Weights of a small GPT-style language model, trained from scratch on English Wikipedia: MLP 256 tanh GELU.
Each number is 500 + 25 x the weight over the matrix's rms, rounded and kept within 0 to 999. Layers, rows and columns count from 0. Numbers have three digits each.

# down: layer 4 MLP down (transposed), 256x96, rms 0.322, rows 190-255, columns 0-95
# up: layer 4 MLP up, 256x96, rms 0.351, rows 191-255, columns 0-95
down190:459520492476476539511445554541519527527491457515507475507496485484514492504483568542504509573478468519497463486502470472520504496523547558501546494497512433556519527553479511544528511521519528489501519479504507458504498505486473511455484494505496493500503522481528524506515468498468466490
up191:501472518526501459516472488505520482495513532491531545495470485491515504521522478524491498468496530444520506475517539460545492478514501520501477535577493510516510490478461518513545499529527489475568476539508417471506518484542500505484482523504493492531530483515480493469532505489481508485
down191:495497492521481482477497504568528448536520499476499531514456502531486456524489538525518493529514449482489525528457550460564533457474500511490480477507510527557492509442485485482512477522550512456568424500498465535507447471541500499501523495485464475494522477499479515510500497489487472471
up192:494509466522482535536472542512476486529485486481545505519489465493487523483495511465483510573504513514489498498548476501479494494516461497527498446498516516477502499497532532532491497508504537527476522506482515520536444511444498526516494509498527498523503485594526495488540538523502502532
down192:517480467511466538502493497543494474510475483467513498469493482518490509526465495497524448534525486575500538450462452500516505527483547505500498551521462513511545481478502488511500481455500535518525548532466477485497527531539499549471517539454502517488518494490503462510545566512490497500
up193:518473518470442511492515485506505519527499557504504543513500498513436522506478528459496462464513465494548493560459507486530536496493491531522494504494494497496491491454467520498476467496497515527521486447466455496518516521495504489501510512502474522562512505455501534476472470529518482498
down193:492513480483528499442475507481494522473481515492491489480524519492513517484479490502524471511488540507506487484465477524487524528452444440519545529513533496537522526487535510478508463510517498474503469506499502481490480539482546492493476475485495460512523527511492496506540465497484497465
up194:541477502525518518504488522524483536517509496500527544513514487449503504488473496491513493507477481509485509484482484535504492486484553537509511573530498512563533456495494485496482509467500495527491524499483476481504520523499490488471487505503492520496536524509491517526475521525541505478
down194:498526492512485512545512492438520501466484487520484496505476497511529513476538489518497536514515530453481506495478535473507511523483476497464501494508522461464476527488516466475515530517504508522480491518548525473509513475475503482502530531456531488525471497465537473501500503496475474505
up195:473495501441540487519510478521467474500416454500517517491496498435463497466528485477470525487509509521474505499439507500544522491505485461497507505524537474514478469514477484521496484505486487468471496537444467481543502489442524541502485507425490519492469457500496526475487473442505482451
down195:498459462554501485477482495484528507461506483502469531493506492523573470487508475480481580454448454548538494527510516528516516478558540502482446463544512546484532529462508495518473482554522532506500469486474536470493478436527519496533529458527471498491487502501504507479470496477466521482
up196:480493475544470492520496538484523518549480514512550488485506547467475507490484480533505546510519547470474470530534523465513522527532506514511496501525521507499556520468492513511456521482526526513468528434475482509530523504505515469471455511487510512524454479521512466493482502512543508530
down196:488505470504481520505539514442537497480495542498514539548522436503521474477514565547473506470528523456471505531481500468519507474475487490527462497499520500458501470493528482473487520496486496499482443531501487501528495456523457482468519466511486467514520478459570539518482532533498510521
up197:448494514477503522513482516527502492488541455492507465526500505505500461528495507492494516478487501536512506504541469477520534482494512505502482511506493531530486448528441541496488495513498519439452437509510492505489473497496429494520474483505535487468514499492510491534468489520501504477
down197:502526520460491464537455469451505489541549486487521470532502540445529497512514477513494524491526504539479550505533485475534515494488514511474512487534498531525464477512478469473470500498478517458495469504483438498512491524551479519485508572495480486473506461489488486494520512494483505482
up198:474484524462525504521462492517525507491557503452519526495484501501494510477549503453516488461468546480425513503465500511486484442452537495485494507532507492509481519506464499511490454531489483452493511497500460507483492499504516530473496487509510506539498509446499458500462478495499505496
down198:524537503508522526477526516525463515517467517552484509479479508526513505497506495513500496496485494538452494486461507452482522535477513505485462487522542540491494497493491538502480491485485499508492463493509495514490450498523502466506502510459459497509519467499464473500492504473442464556
up199:511508516533506486519490540501499464526471497522474482486463548522513464437487518508491501506518497530538504528502475454505436525470487504447503503485518527514507526512514479512513513507494472499516536501521488485514457522507536514495461500485482524497479507545500492490528502427506481511
down199:534528491513483531475534514515506527505541494526503505529499447477506514513471446492508474483521503478541498484473481506469531493477504514522520513528507477514492501518511524500449457509506541518487523529527468470511472480511521474517472510502510489482514537450522511498495471528471526498
up200:524506497484547467453500507484473531523486442541482509516492534498468463541460508492539550540481513511522490521530469527525516486515466465514499519475491515526532504492533518539491495522486498505549501487475521496465544498530474521501498521519517553514524510529539527532492464493519486508
down200:482516490514464496518513480518543467504539537473514501467500502522533503481518470524491459482538475481491493465474526495473476516482478500511543505496497503461466497473499480466512493469504523503482507508511468519514489530504530503492500497473476469482498517513452520487497529484478496523
up201:475497488506502510528519529511509477523496487496518476507494490501504499524495468519525541511489541488499526528559479505468496490513490491459466512503486508516501484499522473488471529507488488526497475535490478474488480530514551486474481516488487509519481494528480482448511520480518507498
down201:557466463483498477526484485500510476521512501490454490477511473489505476488495531498474529525498499509497514502490494451542489475507548495489541527507491468480534515473493524489525514470515498517508510502584506506520501509483494505517509489463486494522499544474534510559485466534483489495
up202:545502526507475508500499515535511535472485520518504512491536484468454494462530537503536530509534508535530528505489508521512511521482497524513495489474471440460492508471505526435502504486484554521505509521485506538526523515489514522504556499474500512520498503521505505478512510554501499518
down202:501494515497494483477499517507495477506512475504501462484469536506513485534486467519497507476516496538539545468497462493481510519483519502481531516514473525525529484557517479523498492521523462527472485456467512471467486479487454517506474492482516460505525504490476461490479483502516521481
up203:492512562518517529559502521504474526535488500514496480479527497496495555545500501453549506510494503513507524513505500512460491497525530550492498502512528443489509509486491481548465523499498483517518511483525498488499532493535524507507479507492523483510527514497501471498494514515494467526
down203:522491462478514491481507497475534505496545521524520520525518455481563483460498483541488502516483502492472474537470483552529508497500431479502534479515486530507503489461533514506519498493504512505476450520475500511522514511481504497479503478528468471507486470484492527495491508480492480458
up204:489509510504508502484516498492474498527534499499518535510548485493490501536494528518524541479454542463505517548534540510466478473482509512501492499537536487530473510463501472523490514490509519519488491491530487499517551512514494478491487513501537465547475499495489520510472531478537485525
down204:524477459501475447500489539489479512476498488485503484494461494535502553505517473506508464499522453529461501466464509489534465478499447476510498470481469525488530536522505535483513462505495494519480477507531526473505504488472501527493518489483491550506506524503547503484520491472482476493
up205:502474541491543482496543499482482516533518528503462503493525475502499484514510499479506525486488527501521494506476510481515487488511504561497479473480498510493522481536468500477527539516502488509479523514472516489474548492499493467475499520459525544508507473497505493493513531477498469494
down205:541526487455480505522507487527483503501503467543469473498491501504526512519465492518492460549491518487515486492505494503517504493537522467504524525518476497509474539488507489507452528498527499513496525499466501534516511474510507463503493500473561493492549504481507491465494453489458475470
up206:526482508502521477465474566480497475568487520493506549474494559504470535534491493505548458468495499468485487490479510525502477473471477514509495491473490521531489544509488495481478482515543463551498517474477503523484539491503524490491483510508543519513517506488482510517465523513531517496
down206:519506498470520513493483472516529527506481509484513468512513511484522536498521474507520452478496544513517524523531485499548515497470474481463502504528531537535501505518496477516478475487520522502489510525521510502518466490490466541523495540474490463502517522499476472488523482500485502457
up207:508483499504486516480523494556555447459516462527469490477482502493463522505507496498494515540510504514508492539474484526514524487561505537510473464471510485490496513524482517504530459518500457475528494508485514481541493436506532545538485483474494494517476515492511509509497513497498449483
down207:427482522508469516482524492503462488477525509529534457447501493554481484527534493524513486505530498441504491510462477483488502474529500449500525476498518465541498555532533494504538490514502519440519465507532479448529547435513478547539475458463477523487452511501491499528466506501501464512
up208:520488464483434518477495560514484483484493474492481514506497481509525496466474534489500471510514485523516470488552530501495496504525486543487502520466493540513508479523449513519549492491499520521478483494511430511480502541497483514495501524524518469508523524515581539480479535563520517463
down208:450544494498540516500520549488504546509498511510495514521486563504537489535503507470527466573467491496500533491476485493509481475488497510486499538536547489491488525505501517466483538524565478483483474513537516528514505525492497498463515489530468504499478489456477525520414495529479479440
up209:471471490479513487504510476465497475500481511482525538512516533508468582515548505525469521496479516491478515518468499541482532502532496521500521460511517470506508499494495506504467467497487482456510474487448498540492535516518483519524473465479508469546483512487465495485520497521519509477
down209:479525463497520513476499490527527553439513510463470516485493449507480513522473527519508462475472504499471479545485505550512505478537531491445456509456484536522559502494518501547528486493507522469495512518485548529493480540486546510522478489525487526486498497480536530489492480502522473505
up210:530516516516514501528492531545505517541523522550508512511523521514517525503507527535494532533514515532497508541493514496516516504520546534497494481496539509492486517528531468505493518521506544529535519503527529492518504491533516526511506522515484532538533558539499532514519515506542549535
down210:494515440493499518492499484498524499491539502494496466518506504496505530515493493539492503506513510512523507483513512502520499521469510495474546495529474500482481534497500545517478523507517494524487481503532498497501482539456523480501494540491496475496500490500510498518511517486500470473
up211:484491490477511491465471479506510468511482465500466464467481464474468544472481493516546521489490480478476472502463430488458513501517505442502504523481508445499475491466487497478429474511461490512458483516502465500436494493521519510450476491523529537502496500504524473518489494518508464480
down211:516468500503510505545523516490487525472504510487540530521507522512524471504493508471478478495502517509497518496514532498543480510488487533493498481509494507478511490536498473521542510488513473491538496462477534478531503498486492487536537510461482467499491486477470511459499468497474526514
up212:473499497502520545509516505489503493488517504477470491519534519500490523512547539494517514529430545482501478489486472501459548501502502518501502505521514494524506530498519491505545454547507539505529510488508505545532553480512488508469463492484500489533490494499522519520503490495501502490
down212:506485509478498488520492497465537547489459547536523520508445521523499541501468489486485479489502485474496458521506511520503492492481490470459488482458498514500471455481480507480481467470525480526445525505501483509480505492499508491509519503477522475502494453505518499502477533462487503497
up213:506499500522498490510554518489516486503470500537524476500467493482539502504483507483518555481567512525524496524502452485536482491526527476493447502505524520510512485523501514522494515494488539525487520531484540472503501502484513517493520479519452510492501539495492500478473492449490518481
down213:439507519470454513495494502497501559520476503491518527513485460485482482512482436505522466503474541511499491475539518522459498505506461533498494507512471416466485507452517509518516504431468491477505502503523475526528492455498511440496502512497456507499478538490555497483507478498496506501
up214:460524489465496504529470459532488480478500511508541546513531497556466508495532474497478487482466478498514438534504479489476458486528486521495466498527514482525520500537538512498470520477512525485510528513498451487528458552457566462505550539518520482501451493517488537467510481491482479517
down214:528483480532504502458508507490499482477482508550494433492470494494456489521505467511488502513473516506492530519515485498515466508526532497548523498504509539516504428533514516552563472476519486476469516487504513454439546484482492520514474504499461493510537477527454538512500463486513491484
up215:499516576539493448488504513481491494481522508527496521471486539511492494481515483479529501525424519483460497502488571511444555534524507534475490498458520507533506544475515497483529544475536545514487483525521495498522510516458494431493505508524531518500514476535486467456537541501548476537
down215:550542503516533500500447552480532466543469514462481481532508456527535483504554493543474516472551529478460527467501505506523467463525451488504487510500500454491498440475520509499485472545508515494473478534528520495522458530490531547506509486503525466491535554497487540495530493515480483444
up216:468471516522501513483503548473512487491490469443478528489483488506507534479498516537518507502549477496548511508492513476478474524482524446542502525490480561421482505498465482488510513517492530515453464522510490518489534510485485486510534489478571522481521494481464512545480440505526508501
down216:525480445483527510508513517500468508529466478501485470518494542520475483494484530549451468473525503509545549491468497511503453522532562523496550545490507507517514512491530502493523525491522478538463529533511460517495505529499523482493552516526465556525494457548485486533478416527492539520
up217:457506493495479538477528479462465513496475480536504486469525487522470498455496480514528539478487529551527543465510498469529504432474498534479472504479507492543437517483498500503523502493513460500466490543493504505510515494480504512485488488544491510560496503496509523513493549496498513521
down217:516529500507514473477518510451473547484512517511532489534495499478543467514515460494491470494538476489446435491494462498492492500522494498489586467508504472492499501511474531495511527484491499496491506504529491445495541506521497508496505481493528489507491534492468500516489494533513493481
up218:486490480528520499524436511528478487493504549504539496456489497444513545508467471475450475533503480481502507472517486558476482494464489487518500530527514503493535481542525472499486504505542517504521505482491422496546486522542502518463512532487543501518485493520501498502544539492530527519
down218:484530474452466481525517533532530470545496497514540497495507476497447514495462441478525502493502499540503534529543473484468476467500513498496532467481473444536536503530463540539526440462573491482487502470521548474501546539478477487488514484492503543515505530520515524511492492494499503483
up219:492490530551477494524492494500498529518493551508511494486535534510490537505509518498512487500515508479548514522465487511573516523527527497535518528496522481503546509497531486531472527497466500511498520529516499487493498458516508540492550513518522534485482514501555507499522549522509504550
down219:473508488478482477504534508501489496511499504473514485542484494514515503476480469532513477524527480524507526509526526471490516500515435517457475515499511553496498489491495523492474535491548505487482466522466513530518518527476541473516492503484530523532497489477483475471499507517509490508
up220:515503495511527500496522518461495489482500542478530485480507502524510528509502524517484495512470505502495484513512482472483487494487484510517529493467511522533492500500486471482520478512519500490503513500488510514504526506495428522462491465479500533541488510463521490530494501504552535494
down220:494496523510492511488549477516541540472521519503508486516469506498521490477482472466446487493532476483510484497501488493536493495533512488480527476488485484496484492471522536505516499484529522527478463512518488499480491513506524474544544507511506497536515471507503504501522504518470495486
up221:477459502528533478487503499526481530467470529507521525474514507484501564495506522468554489499531455488498509468472489512478523497483505529520543498448474495489490521546476498505507498451500500505467490488450460525455464489476543517491494481528477499482506478515538520511484483499580512522
down221:438492447540482483511547484483493525509469496524504504469485476532491514478496488506511518544477480513518507512491516450491512507483502518525548499474532530513523531500457532525472543522496528491453509493538486470488466464516514455495513544491506506515449505506486500444516526441486444512
up222:499509512474538483486496461488527451489463520464487536481487483509485505505482529477482508495517488519489539492474523553454500528473514462504535490462490486526491506503458476496517481489532505508459506490511485495528449481505501528493487472509530505494518475530437503505486515526533458504
down222:498488468481474566507482505515489500503484503480557459469537502500469535493502489547499543511490482545528547480493489521458502509498469487501501510470509486465510480522463536517483451460504509511506493481454458555516532502501459475492552459485525508502451483514447515497492469519469489508
up223:477508533467518518482583495481428457510522484528502526528511506481466482496504504500475486486506518530489524511468491498531484486467504532509497460496465489506502467496486515516471500482488551469484495504535481475509484513471506522517528504487474566477483520488514538470545517521522504501
down223:524506548466494481423486502480448511476542499447412497563519503486483488499494542497512499471538531464478509526465495488569487474479493524500492479531513495513431478482501450530497504514520478465520493462497482459494441468477565508508525513492469478471525506450465502462480497492476520499
up224:456468481559504503529513524509502533445487495501544504529476510446498555528442522492513539519526526509494489507521472527558464481525492509530486486509524476465505547495504541510509486495498538495547521472502522515490535507512490496515519470505454535490494475534516507494530493512516452455
down224:497500494436521474446503472489540491567514489506467459491478541553483482478494496517547469503491495539493491468524529528492520532447472503545529540484480522493507514449493515459501489475488491497480494475468454547556518502473504500480500522542519492481467504482497483497440505506517475534
up225:506540535523516525517500520503512502509499494482514520511521496527536504537519531556534546558526531533513509529503522509504513528527516552520478510503526526508524521510529534498515525540505496533518518512521500503537508518526506534524513522525526537502511514522513504506504513503509524539
down225:439514540536509503523468506465486486487470468446465493522508482523483475529522517518507515557500558525479456498443516505465509539503520539559453477451489498495520507483492472454502503511480493506514480497491496501485482477492469532495514503523486538495481505507515469471456510483516526544
up226:514477501469507542529522492447512472516468483475495531517534485529499519510506473478484498503471501521541530534460524469510506530512506510462488518483475506468519499497501518479580524509510504508494500503521477502502491532507510485493490510475485539481547512490524472497511514487486542528
down226:469525463526489520495481466531514526507523484519513483488496536506534490503522512513509508528522503471488484488558514537485533468500509488511521516511486468520487530516504503497452507505494495512501501482494549507482538480495510497497530491515499526497486528536480528501490490497531462493
up227:513513503510516511550509498516530519571521510503490510507515487512493478506517513526527513530533496519543555488534530503528507508532535528520522518536554532490530525521486482555507517532539516522492567523556509520526490522504510543510533481531501504525547522524541519530523516506540551567
down227:515498471468476513477527520509522539494546505531522477538476529537508518502543472513512504504513477527489482492501525483493500529500470542427526490487484456479506521481478518514499498467507485502500494484536510519482491510490511469516502528475490494503469469492511513538523486498502522468
up228:487465477493497482502496503516492512513506534532503537515475556515458488530460505445496484546522480494522517530536519502527491465500469536493481521506522469460537470550523519500510516510534487530550475465487465452517535537477465482477507509519480485534465503481501484483437487472530470465
down228:516486492525528467532494497529505516469520513514470488523532504480482496477505477487519473500475523547538514487509458499491510488522494476510547537514506490504489468511479487465482481475514518482485504482529507498516485508493538554517453510506499505482534520530471502472515496518507479461
up229:478464554545496502481537510541535504518489510554527484502478543518477529476479501493508508548489499547520520511506475526480527494517459493519528500522500507475510515484525478570501501525567517524495526441507495489484461523521530507530488511547524507487505466559490477492505525510533478502
down229:505493497470489506489495532513511484486528525520546518491484504524522519490488483494505484495509501489515547499493503479508492511492473518495583538491505490504505483508484518486474506507525526497520520514487487513509504504450466511508479560471487508500502514482488496519524508518483515482
up230:542513517494489556533530499509524486489541533527525511519541523523487520496509507471538521517501510485501474553494510575512508487490519534526489524518500516520510525517546455519532540505475510539489540518502501553510534525518487505510522469516530499516520507535498524535481495489486531508
down230:480496470484508512484510481494482513524499477515461494491513501534525521506508467504491499492503474502490518461516506486507492481487485501466490487503515555508510495527521585491470489485549502499487478506484499479518483506513496499505527551450494494515536515496509501469511518508523473479
up231:497494482541449490515525492505541499463487456441522514508503511476489498428441514500542478504545549503469526538507494482504512520498496485555493502510504487503551488564512507525495522471511518509473480486501473478525538511461516508517533479457505478523528493480510490538483499494530416510
down231:500489502536493480510530511476516510489535446498506478528507459453506503487505454550500532519515472458517525501501504515513510475496462509491544498520495509473511449493522465488504483496497464546538473509500462506478473471523486518567505491523555499479480492448475488525515508479477441489
up232:479437543514510477477517524530427529529503497479469507492481500483467503465519512503430524473500469528512508498481544491484522477492508477528500456452488512513475465505489491505447433475504484509456501527511484507493501507470475501482516498472505529464507488499524492485515444582480503535
down232:561480488543528531517491557490470530523506495503453460557469537517528444489502506476463512534537524439473528481504503496485507495467532503495435482500518465484476540485474485491496505507521484508468528548515500479441490518508510520500511445434528474480497508466509510536492433487491519508
up233:529499494530513457503466526506488536513508510523516520494513473509489535519467554469489500521525452501522482471535473505510489486475496480498499510497482472476487520492445455532529539467434485501524521544523533496512506486498525514512544543527501521492523445540492512484492495519503495553
down233:496495462510497539516513521494502526506513436522435484545475539465517513539493459509470497492506472466493468520498475507501516487524491468490525538511504498508478484506512501484514523472529501527508520524528522519534494508492497535503431494472514511524522451482498490496517483558507576510
up234:500497501530496515538475487530535505530506511504521510498518495495530523539511542510523510561526529518479508479477507529479501530531507503503481525498510496514518512526535559544486495543526460501514475520461469517545506489508512550495497505515546510512499493483508499499566487512490503531
down234:540477486514490538506535519490492517476524487483524501534470500472518493493507493519489490497502517508550533482504508482499491484512551486466539497507509463487460486537509546521478516472495520513507493493496479503495490487520479496512532527476459484510490527500487453529492486531493475456
up235:498479514533472481520524468496500515495530503520473537528472450500513523488501506497505497465452523499476528541498505521515504517539557498502487530472484549504464513447490514484490479515521512493508490462516480519541530510536512527504473496500482498492493522519445457511504508487497474531
down235:472552471509516501468549442488505492494498496448506452465471490553532530528481515488513502536533508543485484468486512522481524459479546461511600513482505521552498485507535490506540535521466508478514482471492484549527486520545478510527491505524503479486500505502458530521493450531541504480
up236:495456556487450503504513534502497503518542515518499511507489491524469503468553488503481526488466529510522516509478469504477478497458489492514498484526531471529523490472547490503500504496475527545564460468489496475550506559531494515480540502469527572467471480502505491509518517498517507529
down236:467474475527540543448504529507497456468500515481533525537505485544496464495507478521524492523473477526530511521502420463527465523516492490519484508492518465483529503473497496493503514524471476590538493470491513497504542508558491442525542521507502509541460476510471512478489517504517489462
up237:539479508466507493545519501508556498542444497535513504520537494443466538482499509450555473486518496529472531494467493500505491502498525511523435490579496511536483551521532530487524471510456527490543473525466516493547496480472518492500489493483495535541483518495492496487516519498467490475
down237:507540502491478508526478462493511526470524497472453510497447527489495463481456538496550438510468466562535480511530499472487549475498442530524485513501460547486492520490523489461500509532503488512525581517478480457496521483440506542537482491461517511545463468460489488533430520480510531475
up238:510426472504449484503464509538518475510476491496531492489466480512510547465505503522459482505521490503517487486512487500519514541545474521489489496515480512516530482491535455489479490503493538467487520501473476536516484522477484483476495525481467507495472480534522508470529510564486521517
down238:512502559481547494500522469496549548485466506470459467484497512464499400513518525550545489486505528500519472506472477489450529510477470533477500479523543524507526495469496484485504530488472507486497476474533514463517540458481532509514525505483512485509491525479510505510462488484525469492
up239:568536553533541539509497501495503512519510513522503551495511527511520499534498529493528530581548540509502511548536528519517508548524530507543532533531494533557538530498513542522513520519494509516527539477520533531534502504542554479509533495542486534492536502563511530509493500483520515532
down239:447535519485485491499508525523518526516535486493515484514494498489505539490515501526495496481466459514487473536487545503520514500528472540447479489502479472456515484522519515486521467491499506532452463504513509544475530516509518481511552526520536493524494510482508458490553534505494449494
up240:455515487501500522481549531485451480470461467500491506493501470509496521551513445502536523527483516498497493472468518513501528508488488512539525478474509504492495479532515522522493480472507505541479513521508493536504475524469489575526491497510512510499530521538507519471554539535539507501
down240:513497498498547458445515525537478455521552465467489503520550510511504508511522556487476490523473480470498502501458556484499508521520527504486481557510495473468504537475518509541519506500500515498502508517513517530480487491510513465537459457498494469512492486494519501498476524504528495501
up241:471510547513521494516528503497506494472516473529464508487507495468490510489509487492511536492473521521478480533478527480516490542510527512513512524468498526517481458495493546500534513461515509530488515468539513559532475501520505529473519531513481515501474514545482447560515468478533507488
down241:499488506479504493463480469463485509560482498515506478488533529515510489520511512474500474493512495504522487475509453517490507493477573499502530516515502507488492518506549515496487537550518471451513465503455480484506526534504496508487470500532477517505498466507508520462489501520526495504
up242:507477511506435491518472577546532515465521449492489511539484482510471525501537487483531501513485489528470495459490470512509528497514507527509453493472481506494439486518540449466484528514496505507486464487552507496515466543509529534531482527510506552496502523519488476504501440517501549442
down242:449543484492517454507488501422473488524492538471545441459543513516506513525515468524465479503451531471481542515523521510482486588496485489525519486449529560490501488521445528566541498540487437512503452504436526485511535546485455511488557502536468489501513517476508521475462487515492475531
up243:487505474470500556499506503511505489524523478499484538514506500566462464485537520488519515531438529509507548525550493465464517499504522468488492479505512489456515489533504514469530472532525488451486525487481484465474496506460454442489502543521525461464496516525483477471498520507512452500
down243:474533474504485521508492528436489495459521511504456508482529478478492481480573523512462511492481521460505537587551515473488544479516509476507507518491514521473508511582454492516486542499520539466479501536476434516506539481494449444505508505511456497483474513499499459451489564481471459488
up244:531487453511495478476518528523471476509496471509497504490506497475441513516522509461435467490482495545488522502507542507472497472529497498512467502476471502505499502527533508520540502479487535519523501469536537523480512527510495521493469480492524536481448477507514523519515527501476456490
down244:468496502460529488532513462447459517448509503488520534476534529472539504491483506516481518511477498502501478502475449503501477525507514501529520507462566520487477450502461481505468505528492473511540516506464513497512536466515493497463501512521554484511503489471494522501473528466540498492
up245:519501515516493449474500511491480538496519484515515544475525530487517482546476516514469533520532483468546530463544489420528504489434477503492486479456515523518482512506463483503507488482500515489488504496482495505477527518484441510487499504508502449510526484497510501501498560531498518481
down245:504491510475525489461516520476501512536497524526494501516484520514495440498534496480498446467508529525480471487492504514523515514439513538487486479529474503509529475510474535461449487514477465484531511497495465492475480512492516544515509501561499474471514516475466503509522482512535507537
up246:481493502506481492526495502473486504520521505512507507511482517526478450475473506542551522481500510502510513480502478517503500510509518522553520491488507477554482492464465510487496506503516523473500508510518525528544538508494438527510501512497524487504504477534492510526473489500491507533
down246:468505467474481506498521525521528530482465501507503472518496525474485493490491536496502495507474456485477493498544504467503470495502521518458546537527520469491506533502512516543482471460500481499493504516516509477485469499473530469522506503477484478499482533459484482547502496500475512505
up247:526528500440517563491485491497512459495514521440478507528507508528523509496507471491504478503458502495495517510507459504470482501477486500512477478528478518504503498476516468517472495501509512519509473478533481520474494517497500511486465502499502536529522523501553494482523499495496548507
down247:491482484510467456500486491501520542509510497549498467493504483493500477496476482479493502476512487510492523495514535514532521463476502510527544490460497477483469499473483539477485498504494512503497517484498509513494502484509502505512509511522499498490480487500469498529498530507523481467
up248:533525492537489528537497536524499508484506511513529496507512503495547459482502522497501523525480492482510486518548529468510474568501518515502501513487526490532502510469508496510506494516527521494502481479498521533520517548513535465478510517546473526515529536531452511467559520505534491554
down248:485535517496497499505494502551537532533530487476515515516500492482484563524485463517533500503492484502474498471483464498502489468499471517497497523517486480440514486517508510511473525476497531532480522536532496529459528501507502538530507536500514481503506481493542485497481519534496521482
up249:461472535524492500487498489514476528576507492539505512477438511495476463503450541472493525511529505509511504489541514483515497521505478450521482540558532513535531467495508535498512491487518508529482509484487487522486511517512475505508479527516481506515503525501503471451477510477501516483
down249:491512479504527515519490499542531514511513474496507518465495489516492478515493509554521494469482497486484465494517489469495505455533491494467510501511486526483487496498490508472481493500543570454446506490528521503505498509475525499503477512504500484494542461563494472491510516508475432496
up250:514505468521491505476492518514504492445490463517505499487483501473508486498484482494515530543536517526555526522507496508510519484519475496512458442513500520526501445501489551499500511512504530506476512504516489492482492475471497540521502502532475513531508476508529488492518461546516477479
down250:483502456448512489504514484545492489512527470489517509469491489548471512495537486536515527536481491467527480508511519524530477521528490476500543499521498533500498525500470472510527480488477526536502455483501483465511489474500561471489480541495484525487485464480525484484495544475490474497
up251:540508525432517510504464555480449498516448567504441546492480464499486511436491518487550503517474498467545462546469473548514473504434420452485485517471483483518537508450513457455470567441459491511508485482508480487498496514526502481464508497494512573529509498503556510494450535474498529480
down251:541521515496485515456471504498551498545492536540513558488525492458470504503462442501509496479499484453533505552458437535480529476535443473461536513446501486547487477536484520546448508488502512499488470486534486520496550481470504469474511478523503558500549515475533549466478497459511437528
up252:463510512496542510494550497515503507476499517490492471504502460492465483477474513481509478456481555509432524510456493540515478502482507523526500540519491485524479494448498526510480493537500499505519479529503521528542547479481489533442520466494471526465542481500463476498494477474549499478
down252:545498458515495481489491532492493491477512520503451499498526452492455511493558557453494495425526516476482522516481507479540494488519521498470433530484545573486506458469521502524462534554486513513540514530462490463484497453444496503485491489477443507491530507518520531498506554481457522530
up253:512487481526524515471510482506471480468481471485450470517507491460510522501504481479502470507529465506529494434486483469478491502503495476550493529502468525497462474506476532517466533503494460485486516480500495535492485508527509487491503442498481521467511495547468510506509486498493464497
down253:460517511451474466526499556486523507538499495490517508479465479540489498468514498514509529487481511514446464515475530526520498477506484508470456478500515492499551504451516519499524462492516508487503496482489504452504477457493483504499510531508466510504469519494511481476495502519506450485
up254:475471486533501471530507499482480474483472507528492517510502484506454486527492515504471471536483517495499456496496535515497455533545449497493506555506541439499521509538490509490544476512560544454535498528506493522507528484465494488497482462427535555543480466496515493467503536481467491514
down254:474435466515556524546501512448509504481471484526516443501493515465483480472490566491519552524482490459466522525500524530507485455512494486526504521506509452493489553463497512521493483540500483479489481525505510534502521486506534532490522530472490481466528545477452485441492508494458476486
up255:524514532507473521471517550523461458449489528490521520486492457536496534491482463516448515504485525527510482523487536484492456485529493490488476516513456506556483557509505490519516473462494527470514497506534486460491499453505497504514519480488498541493479520455548493521475542511518491507
down255:459465558456528574470504511529508493475542494487539457503493491505436458515490494496467491526492482445502487501513471478522487506564469538477517470495485492479489533555478496471522521473522468478493502491529464469508508495536472518500514485501514520517456492474541503472503505519503489468